Part of a small language model's weights.
Size: 22 layers, width 256, 2 heads of 128, MLP 768 GELU, vocabulary 4096, 16.6M parameters.
Architecture: LayerNorm before each block, biases, untied embeddings, attention and MLP in parallel.
Each number is 128 + 32 x the weight over its row's rms, rounded and kept within 0 to 255. Layers, rows and columns count from 0. Numbers have three digits each. The size before them is the row's rms in percent of the matrix's.

# layer 7 MLP down (transposed), 768x256, rms 0.022, rows 400-449, columns 0-63
015:150084136099060094115102175130146188110106119149176092102143123191068084111143075109136106159119094101129114075119085145079070220043133138147158151162070103151157138139138072123199089082081160
017:137103098118099112126163201125155177154098158113145135070139116183120103157139138158103091117157162098100138117138066141140104204149158125127176110085094119119087166067161130144176124122085166
014:179174115152100100151113141133152111106126150146131115136135149121062134104180138132121120151107108145168167113122097159121091198099117095062134120155120169110133148155129095096203077070135117
017:138141105136163153109115151154173128088128126097134155104169166102168077134152177163115097144099129105143140100202116109095154080153121106149105083088082150124104131145134134115150153100158078
090:101122131116097138073112130101146146126099163146090065093147116135112100127127087128085088100139077104082112079103127098132159202142178079160107144113133116131145119047165130162127123085144126
013:095157167117131115119106091128138090108125120163141151172120085128112145117117099091131133116142226063121111125186196152205151102149135119132138055092113154193105081154140144131094168178103066
028:149138097153203186128114092179127107154145157118133143112164156071161115130106173134102077120149101097110095099135169102130174041173098076128123118149149163056069075143111163138083178119115175
014:135081155114047100123105162131139161152150134123165105057179151156104127109136098134151095150170133070110117102180083153137125191085143142154109151101084080144126158111173109141209078129086183
013:116148068160142131089087177122133133101120088135145170122191099144124088126116149102148113151116243124135101100174209158112160149116113111179133094089138123122126125143129120108134121101145101
014:149125150109150144133112117136108101174145147148093143125126129105149127144089111156101182083128062145080060166164158133102139138153142091136069119157118139125182050158092076151119146133121145
013:130148060153118175157134124140145098123150098080111139172132171126118146114102141149120140162132121144143168114151163122179123135188109107142154143130147087092091080084188183145142151146118140
015:097140092145055093166100169118126149105092145110143143119169128142030125072167116112096138170135122099137106098125110128106093233072094117117138145179116156133200100100132112125147095113125141
019:122162095119093041165103103102144134149090187166100173109153095102098132159130133110069133106067047103106110076092115122090104128076131066135140144186143140151165091104102093113162124071118138
242:095198129165135131125146179087180162107100135141121091099097118078148089098113105119184165087105149079121133117127112103132148133134143145144090162125100156180127127188108120173179157153112112
020:097151098110157134118168105138126149105070129100106119098092160085163069114121166130073118166124168111144169096175154142157174031172119130071154101038133186081082115126153144114055153147107090
013:119095125124195203105150129163086080133160118169140112145124130136132113105119126157146181157110145084100116093189148182152133075147148128192107134131172083114142119173119158191117138175108116
187:138105147135128127115149142198150145165108123119123146166131136071100109163175150122119062152090167098148125119126131120150076106142077151133150148116103088171168119148147139168110152138134143
025:143151109133173155118164139179122144129083136107081159096136155076148126150108146135130109123134126142099087100116201096130165042191116114116104097126100181056094036102110131148080163128107140
174:085195135112097085111093083165191138102138199131158091109164091136145152124132070098152119055186111117110105136144198118174123145152139173147126181174139150143093224149103153132104187126129167
014:136153132103089089138141128129085158157102171115122083044128123086106083208124140181106157105087061112148105145111078097127120160093145126146131120166152109112139097105161089146153100111161191
014:125115136104162136092179139144098155141069123139114114106093144153098074131177131108136144135198120089148167109136065107127102221123156127112173116105063144110119178105124119150176060082103126
014:083148100122124178106071160152149117120175073117168171184084102185092134051171093076158154146089200111129074124143183152100124027152090134174112120118192100135159105152116156123081163209104111
013:089151187127147133149108181157135119120158127092179059088151157122080157192124097120184109111075004154130052137048183103145148134106141111107126155144141126114162105099127144141100138152120158
020:148142138096091104172131171101133155157114153140113175116125096118102113170107118166076140144115015135089066148128121097111105158142111095159061119198149154150142071099111124142129102098131174
018:074099093138127152100095149086118152087161107152159132147136158157105115050135126121168111132134158091100150087174159132154142101141083131169189107084135108125116138092175163129135165183077134
016:101129053136170154084121206154150114054137075132124165116119128139147099068116138103177138179091207157153147126148200142150179084174111091162152112051160115089071108136149139106124186166140101
018:128149110137161148106119159153120131129093155099146155128087151111140084122122151209117122149154101140138149091143168086156163089207113102110160126065115182121083126112126201109116149143136108
028:128101094167166124134107168166143126119117121135126128139151115218082064102162112120131048175148144111116098120095101103131104158126117138117164148096103149141079173168109154108195109112069162
024:112110094116079087149097123118117118175116173147102150097136083093117166166142106179109161118092037116075060109091092122081110104105156078162087134215124118162144085115112089158171098115162167
015:123099138141172132102161102174135146141111157073112089076104144070155068165158135191188087136153090164155187106126060130120139133132159142129151103067093093138086154095149114137160097151166144
014:079128103125150128082184135104096124150079108179059192098114129060123166157104107168120126118149085145033125116147126133106148063158142094166122128136100115126099073114116156172101140192154130
311:069154119167140141100124151119160155129096161117118130029147092096022094120097145092124121189131046103078166110142171147113140123174124132123073074146139133100120210145140103162196090124116141
161:063122169164192117095140114147161079119115142121200135129160114171113098052117099145113105142185060104062130140157136149108130091139143144119141153126089166096097161144091072129128149139145068
031:143175124133100108200101094147141148162135127118116122134103106097140118172137168123098127145077079174156119158113166130075099125130175071101140133148114140137113148119094096109215038035143115
023:117142108151089062164139166085134168086061175152118153073150077112082097190117140135115102098099107089114104069130098170113121099115155074150140171170136125118101146143093079101200098089170153
016:094113093140120128134115118104103079110150138158131139186105167113110139085179162120098139105109126090094200103118120148142135086164143099120231117144131110119103176138167143091180096120085143
012:128156107132101152135134126135137132119102167113172147168149109122099079181106085208080153138152046136179071125129159118128126163185111118109136101176139167134173107120115144140081080083183112
013:119147150106086096161118089113187124144108129116182074077152161113151107171118072117116121092106086095153077134113131103098129068130114132114111106096115162121184081108145166128120159125110146
136:119076098116133161150195107154157095140188183074181180136115144151136139149091100178102119167169162150104131156164105100117113216112111067095154117167108061144102213101096138105116148123125186
019:086145124142148112108142109118146154054140118151140106152118111101115159092119122102113154173097207127115198086143160184139125060138147121148197130113154112149126206156150167086104126195105090
089:146143164130195107074148190089105104174165137087144067139108115151163107120118141109151071123152144117150127158172125106142118212162142107136097108095164161089067161135135140094119064181161156
017:154154211119167134121111072149102098151175148138109031110118127064121129148136116198076154086109033155125147162099131063152140196149145108082107138124134116093136064134134136153086123129130133
187:143122116137094135139123168191151105149113132144115150133146112110185114154081101123156121058163090115147150056161052123153124178162182094101052096145168163177110162116134098126108145074186130
013:084127171075117098136050140113134119106176163134197107100153165142135140149126093119124095083147078100137112103122144098175149140116149091126148134152108147146163142147135094069176171123125160
012:093120108112143168114101197137111162095144073175192133138137185128104142072126152106092131187072105072132102105142166107101097081119099130206143134062117072120142083140166162161128188179057076
211:122166120110105101083137158103149103069109117112099137095158161139172074164087153114098152171153169155150096072141132102135141132137116147139071160096088083158131110112119194136191156171143100
015:101117100151139167081123102114109143075119128137133130163157142095159169090138148106138156164132142106115145101171156148143174052166169121123177130119116136119050123173116167127092144179127087
022:118115129111068124157090139147125158171086157120137177076141108147141086164152174123084054084170103082140105117126144178138104142137130103137160097152073147188111129110154127107230065094150147
278:140135101092070079138140108150087119123084113108141190161144163157144146097183092121099133117133220074164178116118085142123179051129101124126136118136132116165144159066130124146119166151169101
015:108093132082062157157063086141115103158180156091163091155136152148098103116162100162100193164116092053176084110162101109140103140129116095089143135167129141175185121116179131118148124126094157
# layer 7 MLP up, 768x256, rms 0.0307, rows 401-450, columns 0-63
030:124154165062123164141159100183092116123180123099131150135056126057075156113179074125164142159133106163099136186098178135134206096085125203114103137154162094139165136117072111141070100136164142
024:076104084091185183098143106122084134181152078102157135121086094128197154133157131089188122115101151154130133118077106127153152094113087181127123120078100126157146076097107153157133175158147159
028:103103134128107099125127091132094113148171132121103169143045107125063177109173063169160146140169131148131150148045112111151136147109162164118124180118160059160143133068108109112092072103160164
124:157136123140116126175143128138121120099150091108161183165127124123131135133135187098195122141108121129142125193129153165116126133101086172099123100117136169138108130249102113094126122179105147
018:146118121125138079140133132124119133149172145104104113143126143159190106193215144114101152113159120209101109184149106136141107109150122170147125157142125165063140088101095106102144115092145126
036:127137128107076125094171116126070159072185110149116112120062123151037159096205043173148187166122137165131182146095069151178099179118118183146117138080096096182171108115147094099151082092151152
030:131139112089161120172184120141082136122160173098122134157070107101169144134205123135149149123098128135122115166113152134175166123081094184092131132134154174129127255120097139135094092127182158
017:107115121134120077169109096135155098108152128098138095169098150140142138149193116132097144182144118104066140108082061098154104125134141152059060178170137058146178052118128129100112153114100128
022:070145121132141139146164123137092148074161092131124091152068149155071167107206086136177113165114169128170190114139126175153123166144139172126169121055121142151112206144145176101170122136140144
018:146116135106108133077133144080119158120116125129168186064124072160121125189224111079094134125098122112131074095099075133098121096124186130110146101151136202116147148122079086150115107111175135
021:108133087132199137104146116073101122113128122124147119119095115145224092147227150108158144111151189138152113167097158129179157106136140159107145086084094181132128223192085149170173158122133142
029:111120131080151183105168108141092123139177093091130123119089118117157120121212148098182165165196173148114116197103144151146123142124098235135154129074102072102134154140131129135120153142130153
206:101053125117138106153142077166081111192165134120129141218129122142111175146180159112093077152115127208132125128129141133140126171140098127117147108129154126101149209101140128076051092113170137
026:120107110161117106099083123158078118113181100193111147141101144202073148130208124137182135132109100145134113136053116119114071154121128113187116110148123105176138103111121111143223056103171150
021:159160121156058004174117123169103149129158178101078143134139103114131125128171111128093098125136133173082133126144105076121141141124120101101097142137150155084109206114109101076098106113149171
231:127126092177129170200104124124047162189122164142117127164131132096095157152169042141137100141114155079135129099085118114132172120155077170135134174083106122152139125155112097175124053115112188
031:084140145151100131082113073151131108039149088161150095149126114182045156075137080171123186129109133149164181152106100164126074176134127140164123175108132120171140060172154117094156069085115105
207:105119092118138103101173098156112121222155124132125113127074125102164180137149199128113147125102127135198152099087128084140131116124100073115169138089130121149112167136145089131139051101098170
023:069122097122167166089126117120101129067153042117117133115088145157109137074155074093133096125129161126162139166150160178178136091118087133145127102073123131113112156178084148125138131160070116
017:155111118106164146150127117150067119107169137042111123129109081075100156067124095160157091100089125122095088174093195106165159099083126146074120119138132132153124195103121126143116075156144128
023:154109162159070041185108115192077106103158179123111094123146109072183149193075110143083139137167097139070128114154083108119125156148144078066113133148135139099145125127174075073072112099132109
016:116118125094105123147181091146106105110069113121176116162121118108130121069021100063100129113146174142122161113185085208163136103098074111153139138141111119136109129152128100061122116120129091
028:066141137141150223118153098128128125047103082151185087127074156156132138083174126097122168150176173118179168146125152165114129137110132219173163126080105124132142103184165127112164157143139086
035:184140151094091073185140146171101157139136164138081150129102095076167118192165107121111140130138098159109106177129116100139135113102136093072097137145167142139159190149054077128112068096190132
023:149124165124053058176076110186112109191136141122087152126137114118098110187147115154117131128178096157098093145124082090103106131117172054099084160181186076128148065091105075115139076120105099
025:150116143150087156145128108206122144095103076153094146110115103161080152095155080116090155126153143154166135169091135143086119132115157124166107127139131087145143049157122057138161009110175095
050:160152169090099131165144110119092156132155149120184143134078118048171160133144070126157138134106105124126117163141130126167197105092112135099076163152150077166156062061127099108084134142189156
030:074122133111128166141189104106107142073156084089146138134059146104115111087147145070138158168174169137158176157120151194151124127113114174148152135076129142082116096162123183104076160151095120
020:162090140133107142098095119124111145155128093104083186114082129150061181105109125134095125099099101103173143125087162128125129084132152115161097125149167066109122165111142120090083091108145105
019:099154178081092181147152076153121128088150147091120122164079151164077080086174141160104159123122129134221138164117139162107092189121133122137132134126158120155109098051128139124115097110101092
246:104119130128139206090109159093109113113116172139098119083125073091034125106154135100153150140083136156155170151075136169131168114132107090153060144132146116102159221105139123168165097103188129
182:174146111065098124173083118082127139150179167114042112098078156089096141174163138118106154094082171110208152122057115113113168143127081125129103109126166097130160131150136170104123084138156174
051:099093126095155176059155102139105134182119123124126147141136098131133161103138133083191126135141139120138121111064080118130103124115119214145131117097125101128151020123126134167088166156127171
041:114130137081134165131178106184101143188173116127137142179103134093148155054125166109175154150155143162112140250086160097139164140092090216119127151109119064134137094056136142176110129189118152
024:195141196090124087141146149203082181204175150096077193102166086088168127167103111108171141156150118208101090159139105096132164116115081136152097152138162132172137061124080092149100106139192171
017:093083129143188151107094125091115106095130048129112101097098155132134129133128105042118097132121153104155138098151124127121127079131098169101096100069105134094144130157118141093186136131146110
018:085121097149149178122148118073094150099120082160121086145057123142140158146144108083115157162129103119154181118116134172122153127110121190122147140061099083154115119117110127111162104111152144
169:117176134121179149138070168116088136122111088177084094133144128141103135151189168077166125125037104105141117073085081158123140117152119176189120161048169216113118137121158111167131100106123077
028:183114158135109101163118133148111138255153197122071183158155113129201105201135195096150135102171116195136085166139107084132115128126078112132108121158140162125122150092109096156116120131173137
121:119121137123084179171139085167102151082099124152105151118126125097075128109178134177090156124085116156134127088070134160140166115084109149104139159135111087157183114164109136149069117097095150
029:101087093143136138111104149120092160106093087140091158111121103199077146080118082066133084105116145146200121036159101192151089093139097150188151080095087184136091192177098103136152102130154133
205:144148143121178174096099100089099186127150104106127111146088131120064143145138209099126134161074139140095108169111165101108115109098082188133153161116083135089122114177130137154148109152105160
019:161123071108130104147174132147083134159134134092047130157088117072163155132125084129166165162153147174082112145112109131180114100085108175113136142053123133112118190143100128127141107137130163
022:155135162118056065193156096150095143145147197121094138154103073103139111163196079141138151124153127169096089194143132125175147142087125113089153169143172107123118155104099067101074056098195175
188:149110132127161132155147064123132172165123117130142099190113078131100162111149111121145119137053124120122099248062149144152147184088150165143124099141173138109109143122121122167106148150184188
021:164179135096100067146150148138067146202200136140081169126151110163127130227149122123218132139133135179082087156104087122164087139132117142152131166141155177128147084083106127165165124104146173
039:134135105094169117082161091151098108115197101071076110187091132110117181123182113129170197177143130141115124163078118094137155107088152209143102116119156097071143102124080127129083132124130157
214:137121142162166172100088156061120140143138150145090105091117104114142107143062152147161137141145084195088077137144159122090072185143137112108116141128135108109101133182112140094122094103124153
020:122127125132163101146179150064045144123134125122121164127111082115155160161102130058163121120154156127108149145099120155152135102111111187148129130092096147122104154180080141129138121140201167
031:079177100080142153116182078086102136152125128121165122156072097111177113090163109112169144118100188120156131175126137120196145108102087180091138121098074111139131176125123130159125147138113136